config.yaml
num_key_value_heads: 14
intermediate_size: 896
rope_theta: 10000.0
rope_fraction: 0.75
bias: "none"
tie_word_embeddings: false
init_std_up: 0.0195
optimizer: "soap_variant"
max_grad_norm: 1.0
decay_fraction: 0.57
batch_tokens: 131072
dataset: "wikipedia_en"
Each number is 200 + 40 x the weight over the matrix's rms, rounded and kept within 0 to 999. Layers, rows and columns count from 0.

# layer 5 MLP gate, 896x576, rms 0.0847, rows 504-576, columns 480-575
154,226,180,203,148,182,197,211,226,197,225,233,179,192,163,227,144,144,233,198,232,158,162,142,192,140,171,141,170,150,213,157,203,256,150,190,220,180,168,158,220,190,175,212,144,165,213,190,231,213,210,186,110,251,217,189,152,90,158,197,220,190,221,165,185,252,168,201,154,224,265,179,183,267,223,178,234,198,288,224,171,193,275,210,206,214,179,215,203,205,179,248,231,231,210,194
190,159,127,142,261,228,182,192,199,169,199,233,209,246,186,232,215,246,113,94,208,172,193,231,218,197,162,271,214,152,155,275,279,146,160,187,213,150,193,162,280,199,314,145,180,196,280,166,133,185,221,162,234,262,264,165,207,237,212,254,177,184,318,93,226,78,174,214,117,171,160,275,178,235,176,112,239,161,99,179,215,216,127,184,182,271,173,245,201,167,240,229,48,193,217,247
223,159,254,171,213,244,187,204,216,149,179,266,185,254,242,262,165,185,161,262,197,231,260,212,183,167,145,271,195,224,200,212,217,205,243,195,184,274,174,195,191,162,175,227,295,206,189,226,205,150,240,178,222,199,201,218,185,140,170,207,238,183,138,245,164,263,179,224,191,190,228,246,192,201,181,184,175,162,139,209,229,276,157,231,217,210,219,156,284,187,233,193,223,151,206,202
176,215,149,164,182,218,188,185,206,134,223,213,182,225,180,239,247,262,191,244,191,185,215,179,251,258,213,211,241,176,170,198,211,217,193,234,210,114,156,244,174,281,248,213,124,239,185,152,179,269,212,232,164,272,159,220,194,253,112,116,222,202,244,133,186,182,217,139,147,187,158,159,195,176,266,211,97,161,211,249,173,204,227,186,155,203,201,233,221,202,224,255,194,148,153,193
242,145,177,157,229,211,194,226,202,125,211,195,188,176,244,184,270,163,211,181,216,184,136,213,168,213,171,279,255,119,162,204,175,198,107,258,298,132,245,161,229,215,262,179,225,184,206,130,164,157,165,321,218,230,143,193,286,237,158,215,101,296,199,224,252,165,218,243,167,199,146,333,136,195,168,168,193,189,253,171,263,186,189,232,156,143,249,277,118,160,223,150,236,197,245,174
230,194,147,201,198,187,163,227,247,209,222,222,234,258,83,254,225,223,265,280,175,192,196,223,244,97,152,213,145,247,158,139,240,101,212,252,233,187,255,145,251,196,203,255,220,150,179,209,194,176,135,188,232,205,185,164,233,222,142,134,256,232,229,184,160,233,95,172,261,132,124,169,149,231,241,237,256,168,259,229,132,316,169,200,153,198,99,152,194,198,173,245,185,249,164,211
262,175,218,180,186,207,185,121,224,145,203,191,244,211,154,224,214,179,155,165,235,151,135,215,218,252,144,177,207,186,197,105,221,184,202,237,178,164,235,85,188,231,196,249,199,153,241,204,108,161,242,199,250,184,196,178,190,127,229,281,199,254,156,139,202,216,136,232,213,175,239,256,193,220,248,197,163,132,175,237,187,230,163,264,173,141,195,232,251,204,163,196,197,192,225,238
237,229,242,161,282,229,248,140,207,216,213,205,189,126,257,338,255,220,210,169,163,253,160,209,135,203,211,171,214,198,122,149,309,144,137,130,181,74,229,164,227,259,190,186,177,191,189,210,145,163,208,210,213,166,194,262,221,270,249,179,118,203,152,158,144,156,259,133,197,165,233,256,133,229,243,209,232,181,80,283,230,221,98,108,248,149,193,236,172,170,178,164,210,201,211,173
177,198,196,204,132,244,277,203,208,178,261,247,177,193,227,250,147,178,205,240,178,126,311,181,155,198,221,166,154,138,143,190,194,169,214,197,181,179,164,167,180,217,192,211,156,205,209,195,171,200,221,166,161,145,248,212,188,195,217,212,169,233,185,214,142,189,160,284,191,216,166,249,186,207,143,177,242,216,160,240,206,203,103,230,238,200,178,194,132,246,231,131,130,179,246,241
238,144,201,212,213,162,222,241,170,190,198,241,198,196,217,267,253,206,222,235,196,154,170,231,165,191,120,225,263,232,207,177,190,259,169,206,150,207,183,198,243,150,191,208,149,202,176,260,232,229,230,217,219,248,203,221,215,227,231,224,148,265,168,222,196,176,192,189,166,192,250,216,171,145,228,130,143,243,161,191,166,255,224,203,185,197,184,206,173,199,254,150,147,238,204,235
157,223,111,138,230,264,221,155,221,233,153,196,229,166,211,168,99,221,223,293,198,163,205,142,184,249,184,235,195,253,155,215,231,121,199,201,191,210,107,169,234,175,249,165,248,180,119,197,145,158,209,195,142,167,141,175,208,137,194,161,213,255,181,59,176,82,167,169,200,215,221,194,170,209,133,181,205,186,241,220,184,192,263,186,155,152,216,225,216,225,242,212,195,203,167,190
204,196,279,263,161,195,191,231,233,159,177,247,100,155,236,184,168,156,307,140,199,225,138,149,128,183,132,255,222,111,201,183,197,217,213,178,232,157,180,195,137,163,159,208,224,208,191,216,186,133,261,220,168,141,179,173,198,203,165,236,219,133,189,221,164,203,224,190,195,177,226,268,162,208,173,253,195,189,227,197,210,203,244,179,177,229,145,217,211,200,245,222,87,209,204,229
233,205,174,237,145,272,234,108,200,190,271,226,214,185,241,162,207,202,235,224,133,212,188,259,195,214,238,150,170,164,182,187,200,155,258,265,188,188,197,188,252,207,162,242,163,189,203,177,197,148,216,174,184,166,224,212,185,168,140,169,217,130,273,248,209,149,151,273,192,183,220,183,236,206,152,186,139,181,222,217,225,173,216,224,188,151,211,264,157,186,147,187,173,274,64,156
168,212,174,183,217,199,188,189,221,243,169,117,231,174,205,212,97,221,200,187,204,146,188,196,226,196,204,159,108,181,119,143,199,196,222,136,206,240,163,274,222,135,188,251,143,201,163,218,169,188,222,209,176,191,190,176,215,142,191,229,254,220,179,164,163,181,258,233,234,143,180,210,306,164,187,185,232,254,263,243,183,163,307,185,177,214,157,233,159,192,212,167,165,221,130,136
226,180,140,252,226,210,212,221,266,218,252,169,186,172,186,206,130,193,128,185,217,216,188,198,194,211,248,149,160,112,249,204,111,221,206,201,230,263,177,215,247,217,245,196,207,164,213,192,314,155,238,235,180,223,118,234,198,236,186,204,137,255,221,237,125,180,246,205,155,218,264,232,229,163,230,261,178,203,208,220,216,210,195,209,152,230,208,179,197,175,238,207,206,232,132,249
187,171,165,221,218,239,334,209,246,265,140,193,210,184,216,259,230,204,227,229,179,199,213,167,224,200,166,211,176,219,189,126,245,160,180,188,219,224,197,182,242,237,179,203,232,192,223,163,201,182,187,138,209,230,246,199,200,179,198,260,215,170,200,199,299,192,150,158,172,180,192,165,173,111,208,203,179,167,212,236,229,234,151,211,216,162,256,167,197,177,138,185,212,231,153,169
246,237,146,195,212,233,154,236,234,227,249,218,201,135,252,191,243,206,194,126,199,213,122,261,175,217,153,166,171,267,146,117,196,174,241,153,200,254,159,214,180,162,205,186,143,230,246,204,210,221,201,231,159,156,258,247,173,158,263,203,226,110,188,169,133,219,166,257,261,221,288,200,172,255,181,287,214,136,235,197,238,280,214,195,200,180,191,155,233,181,213,231,218,248,173,132
194,166,162,157,171,173,177,110,178,272,170,205,194,240,191,251,193,209,215,231,208,200,207,199,178,192,181,167,167,243,203,160,204,135,245,204,269,196,190,138,247,254,206,121,266,149,234,263,307,213,185,177,205,218,201,213,226,146,147,210,181,193,277,232,199,209,213,260,174,188,167,212,198,167,183,187,174,227,161,237,124,228,156,181,206,191,173,190,180,247,203,186,214,201,204,186
141,254,221,242,95,234,191,205,222,260,197,246,248,126,204,233,286,166,204,116,121,189,207,176,173,211,248,182,173,208,258,217,212,165,264,190,169,216,199,189,266,214,187,157,141,202,157,212,140,203,290,201,234,196,95,235,189,147,228,148,155,202,168,143,161,208,116,164,214,228,204,180,150,233,201,154,175,173,227,215,212,225,184,203,158,205,161,202,215,199,206,181,138,223,139,219
200,188,188,210,170,205,204,204,185,213,123,132,212,206,263,299,162,169,172,162,185,269,209,239,214,183,145,207,228,178,190,147,259,191,166,189,242,170,174,164,162,197,266,218,225,286,227,197,175,113,222,188,158,189,164,226,230,212,202,215,147,179,174,199,187,267,220,179,249,159,226,227,166,122,223,154,202,167,241,179,189,180,258,269,238,182,181,227,233,167,197,181,167,220,217,182
167,246,257,207,113,223,268,197,244,213,278,215,277,218,284,179,104,205,166,214,176,159,211,229,195,264,153,230,172,197,151,222,179,197,196,207,182,216,139,233,172,199,107,237,233,130,240,225,215,222,222,204,211,218,201,208,152,239,281,165,225,220,252,139,157,220,219,226,212,169,216,178,210,141,170,210,56,183,241,274,206,164,105,193,234,210,192,151,176,246,191,209,222,192,235,222
181,229,125,188,112,195,166,190,210,182,254,259,239,241,280,182,196,165,205,218,207,172,155,195,132,238,167,150,215,139,216,195,180,289,163,135,151,236,209,208,178,169,144,216,145,204,145,313,170,139,203,237,208,175,270,128,268,215,158,155,163,228,174,236,198,163,220,92,234,185,192,131,222,204,159,216,205,162,201,189,255,170,208,237,165,209,249,280,186,256,134,162,204,201,156,228
179,220,249,210,246,257,165,130,185,210,275,132,138,228,199,177,225,200,160,183,196,164,215,145,292,190,183,204,173,168,171,292,196,218,221,221,189,148,216,233,211,194,118,238,258,225,184,171,227,225,207,227,213,227,230,143,241,161,150,172,206,215,185,204,176,196,267,176,210,208,203,222,219,171,174,247,200,250,187,207,211,251,210,248,229,157,224,180,192,150,220,136,168,177,205,242
260,225,180,167,188,272,196,216,172,184,254,217,210,184,201,238,258,160,176,261,221,198,196,165,173,201,281,247,167,208,167,296,203,99,157,204,200,237,207,244,167,195,225,286,139,209,198,147,162,263,187,228,184,194,206,211,206,158,137,174,194,172,240,203,234,136,213,168,196,315,249,233,231,295,205,230,203,219,169,140,154,192,157,227,221,119,163,286,225,121,196,263,198,178,165,194
251,208,209,196,203,193,259,119,283,153,196,200,249,201,236,201,187,198,146,180,189,176,164,216,183,164,170,208,217,240,180,191,209,202,264,200,196,195,220,155,225,274,176,125,252,150,180,205,181,180,162,187,278,275,151,175,210,146,218,174,190,188,206,198,201,205,139,209,178,137,201,197,172,224,239,281,210,213,247,250,174,181,219,220,158,150,211,215,168,175,192,246,150,212,195,234
209,206,163,245,145,160,223,148,209,189,186,120,267,267,260,259,211,174,106,306,169,182,190,217,131,161,128,210,162,224,215,216,195,308,187,223,184,192,254,163,251,161,203,177,171,125,171,205,169,210,192,151,220,241,188,116,212,277,284,289,199,225,170,259,220,218,237,189,183,170,181,210,203,156,159,180,247,137,246,160,149,254,196,180,186,242,242,161,196,137,224,192,169,178,218,134
206,210,173,158,165,210,153,227,181,240,253,259,202,215,158,202,198,190,150,158,249,184,248,250,170,247,198,179,175,195,202,146,213,224,239,229,149,213,201,220,200,208,236,277,158,205,190,130,191,235,231,195,236,160,154,284,221,204,267,196,175,145,234,227,180,233,181,201,238,137,200,221,174,182,115,165,184,251,191,143,215,188,215,239,210,215,219,196,218,252,224,249,229,227,197,225
168,149,225,206,164,261,246,212,207,184,273,237,304,81,235,125,125,231,226,200,195,89,165,185,170,174,187,263,178,236,183,250,162,250,212,175,111,218,223,264,182,200,145,165,257,165,184,120,115,220,183,242,174,217,216,173,174,203,248,209,175,118,204,203,189,252,194,213,186,134,211,152,260,199,151,175,201,230,160,226,167,164,207,177,227,130,288,193,240,141,275,158,234,230,212,227
180,215,215,213,210,181,149,203,277,222,156,212,222,81,217,227,181,184,196,200,215,166,158,272,240,194,222,171,173,247,213,197,245,143,261,142,248,169,199,205,211,225,255,195,192,167,162,245,213,226,246,190,203,145,132,229,230,188,208,209,202,236,195,171,226,210,227,196,197,186,205,187,247,109,171,213,153,158,210,230,209,197,115,233,147,194,192,181,208,209,210,234,215,238,242,229
269,235,153,199,216,231,198,173,206,210,192,169,220,205,202,193,258,201,149,244,195,166,174,220,182,103,194,154,177,174,149,206,254,165,226,259,219,179,201,176,237,208,199,151,146,157,146,169,241,154,161,189,156,162,141,143,177,154,248,187,175,219,101,180,207,163,232,157,203,207,154,205,121,142,208,217,212,245,193,246,183,168,170,203,231,220,189,191,183,160,165,224,176,200,128,229
183,209,182,209,146,267,239,216,236,116,183,106,212,151,223,170,218,248,182,272,191,206,195,133,155,140,195,182,200,205,200,125,177,163,139,245,214,215,200,245,231,253,192,250,158,141,215,264,227,152,228,307,237,236,198,232,168,197,221,228,198,159,141,137,236,215,198,260,136,209,267,155,209,198,186,233,177,209,211,235,240,151,284,224,201,237,255,216,208,273,161,138,227,139,260,190
185,158,264,240,144,144,205,229,223,203,252,188,222,260,215,203,221,230,174,181,221,223,164,193,199,209,187,232,173,263,205,153,199,209,218,168,237,146,225,187,231,164,228,254,251,249,226,148,145,201,244,209,187,220,156,249,134,212,205,130,197,238,145,172,133,194,191,224,196,246,173,213,203,218,210,196,167,220,221,254,188,179,205,96,253,170,231,167,188,115,203,173,241,192,224,221
229,215,164,188,169,232,228,216,208,257,259,199,234,153,285,214,189,248,179,196,153,217,185,227,149,134,236,188,124,241,240,176,210,274,217,227,203,206,182,205,236,229,87,209,143,201,185,299,232,164,162,183,187,229,211,192,214,164,212,159,210,263,153,234,206,184,191,185,257,245,204,114,184,235,198,180,150,182,177,218,147,190,217,215,211,181,177,253,238,229,231,181,242,208,78,180
210,244,187,235,280,176,196,214,192,144,213,203,212,199,260,239,182,248,147,128,213,144,184,206,238,163,168,196,216,189,151,164,194,192,182,195,173,200,223,203,170,156,216,266,250,225,194,171,190,226,156,204,227,219,198,219,234,172,176,145,233,189,242,262,164,108,152,258,243,236,209,243,216,157,191,192,208,129,180,155,222,251,181,246,182,189,214,229,165,198,177,241,209,232,182,235
222,167,133,193,153,210,239,147,195,205,227,229,177,220,197,176,184,186,253,228,239,222,166,225,188,111,156,189,261,182,198,165,186,219,235,184,158,196,194,181,253,214,237,184,273,164,191,231,206,247,239,197,226,250,142,213,174,136,238,282,161,123,90,255,193,168,223,209,282,167,207,184,233,142,221,176,181,260,210,293,203,215,184,206,138,234,259,243,199,191,195,152,200,194,175,135
155,198,125,244,126,216,154,163,173,192,215,203,173,301,229,218,214,281,176,239,245,213,200,235,276,182,184,195,194,189,157,182,240,233,149,163,175,197,242,173,223,154,207,181,237,244,195,196,179,110,213,211,257,232,208,206,224,230,176,247,177,253,276,166,156,196,172,235,239,232,223,240,192,160,220,230,257,241,183,178,224,191,151,212,198,168,173,220,205,89,199,150,147,155,204,181
169,216,222,172,225,267,135,206,201,173,207,303,200,156,142,183,227,207,236,203,265,173,212,147,210,172,178,225,192,220,158,250,220,176,271,290,204,207,238,183,179,245,163,202,198,239,202,217,161,260,200,243,191,197,166,90,235,195,142,157,271,140,223,169,268,287,165,185,199,138,193,217,275,246,180,189,214,238,195,176,198,219,243,142,219,214,189,83,235,199,215,269,188,182,167,230
223,204,275,192,92,218,219,227,135,219,171,148,208,176,187,228,252,170,158,216,130,161,206,207,163,135,198,159,216,166,217,179,149,269,164,295,197,227,170,199,259,250,143,218,208,179,137,231,164,144,187,197,136,227,207,211,208,155,120,213,200,236,294,188,202,64,184,190,202,174,191,183,221,158,193,208,156,143,191,161,221,247,245,183,251,218,200,129,216,169,172,186,150,240,184,178
128,242,216,225,156,158,165,178,231,218,148,173,201,187,295,193,207,224,183,152,227,257,232,171,214,180,236,215,173,94,208,104,232,191,194,236,158,211,207,119,177,257,260,171,170,262,191,140,145,212,212,223,210,250,164,179,208,177,182,244,278,164,243,133,226,180,223,149,215,180,207,153,217,176,196,120,266,225,153,181,125,237,155,130,183,211,259,191,238,241,220,198,150,265,203,176
182,298,216,168,209,176,107,128,230,188,163,172,249,175,144,163,189,107,191,216,162,256,202,238,202,227,210,117,128,165,192,273,182,152,188,212,177,216,171,271,189,217,130,197,148,117,255,193,220,203,123,213,178,198,217,208,191,178,251,258,129,233,183,186,217,181,214,205,116,201,157,181,143,215,197,220,161,235,192,276,256,122,226,246,161,212,173,216,220,152,191,189,167,172,175,214
213,186,242,203,216,223,168,121,228,260,145,293,163,207,157,169,75,239,208,175,265,210,142,178,150,190,156,172,226,239,255,264,196,246,187,208,213,233,228,192,194,177,220,180,192,133,213,237,217,226,148,187,238,208,191,187,221,190,222,226,241,250,216,150,214,180,180,223,186,262,209,210,279,248,160,212,183,105,204,189,272,125,137,204,187,129,169,264,137,240,189,198,174,190,181,154
180,249,248,210,184,265,235,184,193,188,222,216,230,149,163,185,305,102,176,141,211,173,216,179,177,200,218,202,245,210,168,125,167,191,217,155,173,166,176,177,246,128,199,193,178,152,217,183,140,217,165,244,212,190,135,194,217,145,181,167,181,243,189,174,206,149,151,200,266,180,243,212,191,211,192,169,127,221,189,183,180,175,182,158,232,203,181,232,195,270,168,251,217,111,203,193
134,247,168,199,235,142,259,207,198,213,161,266,223,128,221,197,207,129,134,201,153,182,164,138,177,159,263,201,127,211,262,198,214,226,202,190,273,204,241,224,282,155,205,110,223,168,228,231,133,153,257,243,178,189,251,300,207,156,158,147,237,154,161,251,144,242,122,179,206,153,154,244,245,186,140,169,151,181,181,221,245,180,188,181,236,123,230,158,146,214,221,235,168,203,194,224
82,193,263,197,230,213,232,169,154,138,147,130,250,220,244,156,231,210,174,223,171,216,198,227,259,167,164,224,155,126,170,196,256,158,145,295,157,163,158,224,156,203,191,251,140,212,260,174,202,181,230,204,186,190,127,217,258,208,161,194,175,166,167,203,184,253,281,159,159,299,231,179,251,226,208,236,197,95,132,225,240,176,135,191,206,186,187,130,189,127,251,217,223,182,139,221
231,134,242,128,159,247,156,216,251,293,235,213,213,201,256,193,256,191,169,174,202,282,219,239,193,264,203,239,209,230,189,249,248,186,160,285,141,196,232,112,218,160,168,153,188,188,269,178,230,228,120,177,170,180,168,205,211,209,251,248,177,173,192,172,144,206,197,216,208,171,233,250,139,262,239,200,194,208,200,223,183,178,195,183,226,213,196,149,195,236,180,199,162,134,205,159
243,206,200,154,194,231,224,186,206,136,204,214,228,144,214,206,216,199,219,241,284,135,150,239,207,162,217,233,122,206,181,191,212,128,235,289,139,236,228,184,149,186,131,225,205,261,189,206,131,229,243,195,166,149,229,190,116,210,192,197,284,248,237,217,196,128,179,227,218,196,296,224,200,185,222,211,139,169,169,240,209,176,232,203,224,215,144,180,177,317,201,146,180,157,248,188
158,231,181,158,273,152,203,257,306,173,172,190,233,224,229,194,178,206,284,167,223,218,166,168,207,163,216,169,193,212,203,158,234,160,182,201,190,217,175,256,154,185,234,177,197,249,153,251,191,186,226,305,288,196,171,189,194,160,185,228,278,202,217,205,235,233,275,198,260,176,205,207,83,201,120,166,189,179,153,171,154,170,185,144,185,126,228,279,197,263,179,177,62,246,236,257
213,223,171,150,239,250,248,233,240,138,245,218,245,238,224,150,177,196,195,193,192,199,210,229,233,200,154,213,159,160,175,247,233,190,129,221,185,240,314,186,188,136,232,190,221,194,234,165,87,208,243,220,156,155,245,181,181,222,153,235,289,118,231,109,236,149,221,237,106,221,180,220,232,180,237,211,208,224,175,191,186,186,236,189,284,211,195,155,140,184,184,173,210,168,202,234
111,175,265,181,224,247,218,230,151,204,193,134,227,250,110,180,145,174,150,239,159,198,182,143,131,219,184,190,218,91,177,238,148,175,121,189,222,241,283,179,215,172,129,220,158,197,258,138,213,184,185,277,227,109,143,220,185,145,207,206,193,188,180,145,242,210,221,164,254,123,195,224,253,196,215,208,310,176,270,224,225,236,159,194,282,202,169,217,268,227,191,214,264,193,222,216
224,201,225,192,194,253,140,205,233,265,222,89,209,282,178,245,174,120,147,170,219,231,157,233,248,253,222,206,231,198,203,170,194,235,173,220,187,194,162,187,183,112,201,142,182,231,199,216,169,319,191,150,171,184,195,167,183,265,161,221,202,231,118,192,129,210,189,172,161,200,86,145,174,180,197,129,124,153,209,262,281,181,209,197,180,121,180,259,169,139,185,180,306,172,179,192
237,177,275,301,163,157,168,173,227,270,175,167,155,216,194,243,165,245,226,251,81,185,204,227,194,213,232,216,165,196,237,178,246,202,198,172,187,208,157,215,159,186,254,207,236,305,173,175,233,206,172,245,211,127,189,277,171,201,216,216,156,222,167,228,233,214,255,145,212,198,148,274,167,253,189,199,201,220,158,170,187,224,237,172,223,201,140,195,177,189,199,174,98,153,235,202
278,177,246,221,65,251,102,193,113,200,231,246,255,241,203,228,242,257,193,223,217,216,203,227,165,189,171,273,341,233,249,271,186,191,200,115,105,207,206,252,128,188,268,116,280,204,221,110,220,215,211,250,175,240,200,187,248,241,141,231,188,236,165,259,121,218,181,283,245,217,191,241,199,258,137,207,184,180,166,204,304,260,204,163,279,207,274,214,166,28,148,155,179,180,161,176
157,123,241,239,161,246,257,220,183,235,193,209,175,165,118,246,109,271,145,215,134,167,178,184,289,236,107,173,166,169,186,203,190,204,216,208,247,179,181,255,255,198,264,218,161,183,217,175,182,240,258,205,217,210,120,224,250,194,281,222,173,213,229,155,163,214,168,195,287,159,197,146,213,249,151,224,114,164,144,193,92,149,165,238,229,103,212,224,246,150,143,195,106,217,192,63
209,181,194,241,275,204,246,258,238,265,279,165,224,223,138,253,249,197,195,264,163,221,183,213,234,264,183,157,203,181,261,268,240,180,236,228,229,161,225,233,156,166,222,148,174,157,184,262,141,225,179,249,212,228,146,240,188,136,209,246,204,239,160,189,214,226,222,266,294,229,228,232,172,177,218,196,195,225,258,140,233,257,184,266,185,268,195,218,187,132,183,128,178,165,193,155
211,183,177,202,195,198,172,211,225,179,215,205,147,186,143,218,177,192,177,221,234,196,200,258,189,210,205,188,206,245,144,164,146,225,245,214,238,202,174,188,139,242,201,165,169,192,190,220,170,188,219,161,157,228,210,240,163,282,228,194,162,215,169,126,179,153,269,227,182,186,207,209,158,192,155,310,182,236,241,293,177,260,182,214,224,99,167,206,182,243,133,242,228,199,165,171
196,213,128,215,225,228,202,156,171,266,185,218,165,198,149,219,214,235,192,223,197,193,133,248,218,186,192,213,172,211,224,141,203,245,182,193,238,255,210,207,274,239,193,277,180,149,241,198,271,213,281,144,216,141,174,233,219,219,103,213,214,229,208,232,204,206,180,216,190,203,206,205,203,202,245,237,147,190,203,223,230,143,131,241,189,152,245,208,171,168,181,223,169,191,211,260
183,196,200,167,231,226,185,199,219,267,179,148,222,166,241,245,141,192,248,201,144,213,224,226,221,160,244,253,290,192,163,177,219,119,228,241,223,123,261,163,287,190,178,171,176,124,239,207,214,139,246,182,231,257,104,247,205,137,246,181,215,223,190,234,144,196,222,191,201,191,193,186,102,227,175,200,209,127,204,163,186,186,165,218,168,172,158,165,157,86,285,248,183,234,224,248
184,251,200,251,128,180,239,213,263,166,217,232,214,194,295,159,199,223,223,194,219,191,185,220,235,178,145,214,180,184,225,206,249,227,197,202,129,232,250,186,197,228,144,220,172,166,132,292,206,178,253,198,198,231,148,197,221,192,208,273,138,244,225,213,194,241,167,204,199,164,192,179,243,204,225,135,168,165,213,254,199,188,214,227,160,130,121,173,147,207,179,208,111,161,209,183
210,236,173,124,243,175,237,244,124,149,181,268,182,281,265,269,190,213,221,243,156,198,185,198,197,229,201,248,216,196,250,190,188,163,214,140,164,224,198,209,186,200,202,250,205,184,155,232,134,144,212,215,188,233,145,251,180,169,169,231,188,161,220,123,185,230,256,232,198,245,203,276,231,227,197,175,243,181,176,249,195,208,150,184,219,183,193,211,133,240,231,187,188,188,205,219
280,230,254,200,226,208,205,172,161,245,178,163,239,146,175,230,162,267,249,169,180,225,227,203,166,158,176,233,185,226,210,240,166,231,135,112,202,237,195,259,212,146,221,227,183,173,198,196,197,237,162,154,176,164,182,157,208,262,208,193,188,213,187,263,176,206,170,259,196,233,206,172,196,182,153,214,238,215,245,163,227,131,187,202,229,148,253,192,229,238,207,178,188,187,246,181
208,143,231,165,216,236,191,198,214,233,194,194,241,196,173,258,208,214,163,262,311,213,199,254,251,211,218,291,166,186,158,220,172,89,199,251,227,207,184,187,184,233,191,255,199,151,266,177,211,231,158,212,173,156,172,159,209,164,152,248,263,217,129,135,178,191,153,209,261,223,146,226,157,156,195,229,195,171,227,172,173,191,183,216,157,231,219,158,149,200,197,263,204,258,227,207
196,249,185,164,219,178,213,238,191,136,188,200,241,169,166,146,212,187,184,122,211,219,167,200,211,137,258,272,218,185,159,187,148,240,196,255,216,188,154,152,203,225,222,178,204,255,178,207,154,230,202,194,211,234,151,209,181,213,102,271,191,185,235,207,206,208,188,217,246,223,164,241,252,252,187,249,193,137,166,218,205,226,211,247,211,187,160,215,212,199,210,193,232,126,213,243
140,164,168,199,139,197,237,183,288,192,158,195,255,168,265,186,178,215,199,176,225,237,172,94,174,163,156,232,293,162,136,185,236,162,206,184,171,135,216,218,192,181,120,171,236,172,235,105,183,218,145,250,281,200,172,278,153,171,205,240,128,173,210,259,227,220,182,211,182,191,219,230,285,168,227,175,241,213,250,203,202,208,174,141,245,236,292,255,196,162,229,221,236,206,83,187
178,194,185,223,226,196,167,277,188,208,227,158,245,188,241,233,205,256,193,224,236,195,213,172,182,220,203,237,157,302,196,210,229,233,196,199,216,225,244,218,232,223,227,255,310,203,185,176,181,126,203,224,176,189,159,173,188,222,175,209,154,206,244,208,197,175,228,172,282,232,252,258,203,190,210,124,182,138,200,198,218,242,184,196,179,252,258,231,137,236,242,185,205,165,197,193
224,223,196,239,198,243,181,250,165,196,209,172,215,193,235,294,258,179,234,141,241,166,269,138,206,253,198,214,297,201,125,144,227,217,214,307,137,193,206,228,245,192,163,196,184,192,206,216,218,171,255,222,150,189,224,169,152,209,119,198,170,259,187,259,185,202,203,103,206,207,226,136,226,234,189,165,155,202,210,86,201,197,176,138,168,185,269,199,156,222,167,268,151,206,220,194
172,247,140,175,227,255,272,159,250,214,197,198,187,109,184,250,131,296,230,170,238,138,200,172,238,170,174,233,169,155,170,207,228,173,217,238,184,98,193,125,247,193,322,120,225,170,103,252,184,229,136,200,176,223,236,134,161,188,125,221,203,243,148,254,246,199,243,235,210,218,154,183,149,249,198,152,141,222,194,173,211,203,83,249,157,187,185,179,216,288,210,297,226,259,202,147
183,144,258,178,187,202,206,163,203,217,195,140,190,185,119,150,160,157,214,203,220,180,197,172,201,114,111,192,268,155,122,227,158,241,208,258,259,237,225,167,241,202,196,197,195,200,286,193,240,175,190,168,233,279,220,255,201,208,193,139,238,188,185,217,215,198,199,260,190,195,186,278,115,214,134,166,152,197,203,207,231,203,252,222,173,189,162,303,276,208,178,201,218,278,259,240
287,190,107,290,180,141,194,250,134,320,194,159,276,199,239,162,214,229,208,174,216,144,231,152,186,199,163,224,228,140,256,197,200,226,215,200,136,199,270,179,239,206,169,141,131,258,164,149,214,197,269,187,280,216,203,145,163,160,335,177,191,157,200,132,223,171,240,205,194,230,197,237,65,218,180,223,178,246,225,203,174,180,152,194,210,197,170,169,179,199,198,202,133,138,224,147
229,238,162,191,159,237,194,175,198,250,252,238,268,196,140,188,199,307,204,177,163,213,179,206,193,238,241,196,252,250,240,163,219,141,207,216,124,206,209,220,230,169,186,242,192,170,203,198,204,249,310,158,220,204,214,197,232,186,188,206,170,188,249,214,174,173,203,227,148,223,210,202,197,189,228,212,295,208,206,220,179,227,211,199,153,101,215,188,129,154,196,190,208,302,184,186
163,176,226,258,214,164,248,206,109,239,165,205,252,244,182,228,104,237,214,216,163,131,193,153,252,150,162,206,192,229,151,146,255,166,234,197,238,240,172,202,236,218,240,140,155,196,162,184,123,173,188,243,207,204,169,179,251,195,235,259,203,198,226,194,233,235,249,233,165,179,296,221,204,237,101,199,255,147,179,274,208,199,204,153,177,211,299,109,221,146,260,282,178,210,192,159
277,140,229,213,194,216,211,184,210,212,199,207,226,119,266,228,250,190,161,200,298,188,200,148,139,217,270,298,187,299,185,132,176,239,193,259,242,207,276,195,215,251,132,215,221,178,193,194,196,146,185,183,192,179,184,193,263,150,171,185,170,230,227,196,147,256,287,214,286,196,232,218,217,202,196,212,192,184,159,223,186,151,198,274,131,234,151,193,178,235,123,258,200,308,188,183
128,208,197,165,206,203,133,193,103,265,161,207,182,177,252,183,158,170,190,245,231,206,196,131,133,146,232,248,223,279,217,116,224,144,263,323,167,244,160,216,161,155,218,196,129,128,189,188,236,178,204,217,238,159,210,194,282,114,214,235,183,189,265,141,159,281,192,144,192,151,131,183,149,220,137,142,200,250,172,265,184,186,260,146,157,146,230,232,191,117,157,191,194,189,225,142
203,171,152,159,149,246,267,132,214,178,179,192,250,174,222,252,128,152,160,185,210,206,202,263,270,185,134,226,189,244,216,227,244,241,157,257,203,154,184,145,262,162,180,245,181,250,187,197,227,247,151,231,258,176,165,158,269,223,201,142,187,222,201,149,243,213,230,260,213,245,211,245,294,263,191,267,138,265,182,236,252,164,185,219,193,170,183,85,195,154,253,174,178,201,234,231